Weights of a small GPT-style language model, trained from scratch on English Wikipedia.
Architecture: learned and rotary positions, no biases in attention or MLP, untied embeddings, attention and MLP in parallel.
Training: a variant of Adam for these matrices, 4259 steps.
Each number is 500 + 50 x the weight over the matrix's rms, rounded and kept within 0 to 999. Layers, rows and columns count from 0. Numbers have three digits each.

# layer 3 MLP gate, 512x128, rms 0.0817, rows 476-511, columns 0-127
330560568482475507588586554517480491523499499484465570398445470490565578526551446405525573563588554580454523357498473631524579621510511472502500595369398566471455522484525475372448437446431443483509530531466558468427469671451553548555533484556510545428530489525527547499516620474497484467447390528569453494510562393357468493544527359543537526546599506418454544461470537479447530614412
494511556514517518497483489509495516525475499509504511492520499487499526476527516495519479497505493499499488497533465492517529511519513511456489496521538489486520501491512524483490481507460517542485489466533470483457507473453500471481522520459507508479536501473517498501447520515494470496494504509520480517489481484513523486515526460494513494528489476499476507481482488447499522480482
323495575650513559538688467488410697356476476597530450539537577434529466536662517506550464426536475453571356480418507534485461503624612371339361539396697492584495594496616526524404548386358559491624545411406592445442554370444269457542593581595480535446585470531405526421436537290515535590447519535504508525449524489574402435520532422508478529604543524357542515510497450312489505541503
490508501501487486495491487523492544475502486494532500512522470486519468505521522523494473505473492532512494489430478517493510498475515527493473496517515478518529461503505535519516520500527508494491490498556500475506524538475505456507478502498440489515508514465477473461512500501500492507527515487498474479531506468491500542496490481498490488541511478520511510516518505457491504476503
485523485510492483506484476514493493485528507484499515499535488517507476473516516507514480503486512490498498502482486507500511522499484456476489505514509515513517510490525491516508483516487483498491481486502473514463476530485498490495504506486512490503490522500496507483483500481458512517499494500532518524502488497513499503500500483506493469507490496519500516478476524522517519473460
487485562525526639631490586520425544402511456443500536427543489544498417457545564478460518529408485504476603569529503571505484575427448511514365500518635478673560387456461462572507545549546525486593478505456518408534521534533479522535500460567531417508485621455558525408592577518463573511575497525543584490497615415479328647631543515519604537336541525386532514391473415512404496566578
467535612408484438562491503459398447531408557485587620360482566466501394567362557534492445603445514454523502547617488703525512514417436545576388445448423533520400538472484405475637448465460429494513467472454445525459467541510533539464516443565603502502493534504492403372539616430435540458494488473538494554421596479388450654608658446562486512489600425387574603525276387408373493486402
562489463493536483514672583538482403594307446586465570420451516413584452570437494604519565484512419591474597407352448592537547469574514454378521572502485558477539467483441500346564473442330413475512441481459677456433526699335494624601538550464563535451580579423540398465574550499586458438451421492479412611430594531358534649680604345503549619507497507412510474448470340542402546478470
444507468461569571548565429525430569445414557518383537554476434433580393534413571618643443588310596462444498579519457478458414523481516552471593453479501531506499579355613487530539516628535445514482436437500483450402639419500504478533474537496498525540440600520414407428560517500630515433440454526637540551497552651566483483591698529468565511502450408500581589478294512467437522400383
505486509501541513502499502523510469493503520484472535478479500527494538499517494465531515489475514488486495501458484497499518480515495528525474505465510507521463476498462481490485488498535554480476531499482484521523544482497478456502531488492481468483501502549504511542506503473477495479509465522503530494489518481490495422494490498519485504502500523516490502496507463550485524448500
557399601554520478540579512533514496540461516519541516452418457484479487448520443492490511604443519542526544455605510424466450511486493472507541496489536484516446491422534555548474556549494379469523509472486502547481503493543540552510501612422603422608409509503534424557511481553411528433513511595535566456473459535503489496459530548481491514485483474547431519516530525640502534556417
536601455503475622478514465507500483424447483414473460470544603423416413505469448502478453458568451442494474615695329503572433437513581474507480732574578503575473516552503573509559431410417531442526557426528722463592371465500453549484491405523535354444558493681571503459431615479508424524600540482573584502618425486551519502473540484447418544392588590480613431591414466435536358438383
432552524332535449518598505484522571394354471441556676464430495446523606534328529607481528527489491504498572563559580542513510439493399600471281587514564473414557596446521563438536430434435515434463495467564551471478600442365438510453543478537578559473487563615564505448493527474486662508539482479486428557436561533606444654475465386484524445353610521348569466477443462446322429414507
395464481599566520525473501528514481554485523548456437480477480499435459568610474459496504570507449576558610516435458576515509433483535521448563423469458535490522587429593533514528635481557570496504512514439407472474476452469495571552503504373585628488573470485457398543515560498375511361476363531502410526463503608459461423477491458533490562489449506442468415406560475588509380484537
488590520480524606514601488536636590424471506600537464562570562387583514539449482537431454614580513478423471555467495532429354575563536442559566362469480488600517528394479602508534466280435561529610445573622499469404360538519380431441534543503497551447484570410404579603368469472481502498661400578565539652490580596519548583494451621622504408449537327352507458401648384537459490432535
438519638506567495439612460435467512567425547465484643409458509371610380501352525692598491617465469546361495430573527573458383448586537456475574485395577530521387548569599509536555457475355364501431440605522517627435484517511524589427442649549666485529424590478365436430515563554479499496449408475594486554627391584537487392477532584421590483469461435522505445385493461531490446429340
528464494512530507507517530516459493488488490505499465489495508494467469465541463495506496490514492513488478529472499458503528499520467526503501516521525469501513498485462505476505513504499516497511486485508503483526494484512481476491537440521507489503478488472504460492485505525514517469510490522504499497508526498521511492522479496504506518489501543469508496525494488505514535539517
313521639585602599484456339555471467457589498552469492531530433389667399323482489644573445541348421674430480528580569382376508438554479509548644407442613462536440503552593477457478457618530402606445431415556438491595542369586528347467489444620595515588459450376534353483566447544507572553386436339672587426509494548661486464463534525452368587548353423595570530425378692484495500306497
473499503489480476516508469507498511496482517503521497474463509498497527496480499521502492499504496488484512481518518474481497479513514501520494504487494511529506504505477496506493491508488484514489513513513509489459486520494479480502525498494495512508520485527508511497486494523518493535484504496500494504482499491492497515495494525480511514498491498514487500487503503499502511472517
462385618514413523639543549499481478408396587570423553539573444485630593429592574636440479386472429554465570529692512576443505553568575481414479487491573460337634524440619422471511467467521500599424492491383478467329570379586483419439295465428487506393411555548546495502512403495509634412623535434497453519516441538421454429374526452532545452448530451493483571463523497454534579550448
457427462531573467461425437578486528571531533533489455544431477541574523483567477590511507497488465560462461428521677436488470563527498484431588473496592502506488459447519573537525546597501549552426459483517466469507501428418473413408518558454438539579530459443521419559528506573585471453512500463499547519509476527497470535516487580499587529562437487523539437498462482518547482440491
546446503507497511502536510542504471506483499505497533512502501497501481493530504486493509500508487467522494502504499506487506482506472495495476511525510501493503496515477504470519513505515502517487524509484509504529500479515518518500485451538511505512482483508503495472467519533490485480503487505520493525477515508508476510495513498518522508502526501485502487497515462526482512516516
508500490517502482507521493505459503500477470506495538473498497533502480489511518523516475487499503500485489503491493497491499522474485522475484513503528479491532523470479474486492456490504485498501494498528484502490555476460506498489454507466509460510480502520493496460533499506491512471494538482496481534502528487550500499510512486498507474532479508508528522531509504485516491476476
556441494495528542529507492518495484486474497490499487496511498538466486489529470490484539504480534501557512474509542447473526506507518501512489479451443470543525486475509487501504561544542519521514522469492478562514468498508516484512529475477460446519511448482496482512537497539498509531529429565473539527501485503463529461499502526509513479491517494511494516500529484457481478511529
486476469521476490509484524476521500511498494558521506524507493540505492488500488515504462517482497480493520499490511478492525479491536491508504517542501474484487502484528516526481499510458480492514500481492476524503485520524526477495519478499521507580480529512501442511496491493491549516514470509499517480441504518475518522507498471480496528496506492485508513507520467477482479472476
456331682537669543595626361521503362467292629602363608485580605462611642410600513488493536608523258357424293492489578553348397536500547499543637432339700565528400772394557557585474398506581456512467556475502386467541506309702481493441477527438462577480497555505453418606439542673648497459493344393511502428751429699609562421675501587464503461554508402515570496470294483489371524417386
440427489556460563557463384501483577495559418441467456555431558509499377429497531567563492477416535522441446523569523497510401496513437498452544496475619432626488520486592514481409422516451446450467579519534404532521524350559506453406426432530486438495472538506494544577419485472526541613467599344557598480499506595555467388403477515456523415436414551526541547532447648511518539424542
500496481417530493481494519558498519480520570441488535432463535551514488501537511497503513501486505538493509498485481533525535500504486542519502524510570483503495412496415536485473476508513547475483508508519511536496506549502511467502480554458546463472481487524531502444546497491507471474509557499483486525530538518496494478453487490483515544488500476496494530463494491499472507484470
326516651541545517519492436590520485405394609467576557528350467442461466521422412537534509549478452481580510485434532547272537484593249430479583447465582525635318507409588518518516560517469605482516531522470504588560410481490442464441559525586497542581404517508567462462467389470499556436601407489483593485587588599600374593552519574540545623332473409416589456384482545564445508462525
458497490501489499468493502534516509519511516506492534488503469509500477491516549527486490511552495485473494485452488481492521458505510518505506503501515499467479493496509498535555520502534514489465488495487484512488495514484543494527499531490472539475516484506478484487490483501487494495492502479478470518466471499516505523504494472499504519544476497488504487512500514491517522484521
524524495457490500503510489495504509485505478464499525488509493501531495525524520479474519506509507495472515487504495500510469479516495481455523499504490510513499509490488481498479512507497552496499510486508506527518484453489517491522508464484500476515504517510504528523496523524521502498501482535514478490496484489492522509489508492507485478496500524491506565523493495504501508459489
487540544498503545451486496477528478537507518481509535485474483495506523457484523519519456484502495491547463478457540464507534486535515477514502527505499479506467465515519456506505524514499463510485496539489464486508492505471523466488526542502492483470499531502498492438470499517493497490524531515504510506495485546495504499482496523490467526515529509509529491462500500458489522509526
488421566566593523496376526499502544451608509516491457578442465508475403373507539551451460522402546461516484438458479416546472566449529544567501526482575446575537406389533559608490557599443465471470444632527492520622431434562507463464586497527440444536535514453406447578476479568524539554553588467595656613456444525511420564441506567475570452422477521529495448493557443519604490527569
569495533484427560470599486494611491550446579501611459513407455415524606484361531406472459382561549557553564492480469632523567512609515541511507470481414455532443421535464503492521504389549475546480502633471546491453583542359508556416478531524370543568630584522510557425500533550591492584529620515464448482532457436444548508613497468584350463482498438451568572594498509466376497558518
521518477463508525495518507494515512511494536484475514495508483497491476532541517531502523497501525526484529481468486499502504499477501489493498475470493527470491460532496493498494510491522501507510520493506487507506501521476467514490526499478520526476546519492485515525497474520522516509495504514514556518480488538502481503516497489493481517500493477504484507497510505520476493486513
508512483546480468510500541549430547482519478551517505473482540463497536487422556547487489515463525479561518500506577542503496536417494454504515528561499624590451484500516526411486509481462499465480467524534555493511497476413548437502464429504573540585500452464477495453468495515495466498518546489436516346500547541573502438455449541497452526410470508468514524573490408474529440511492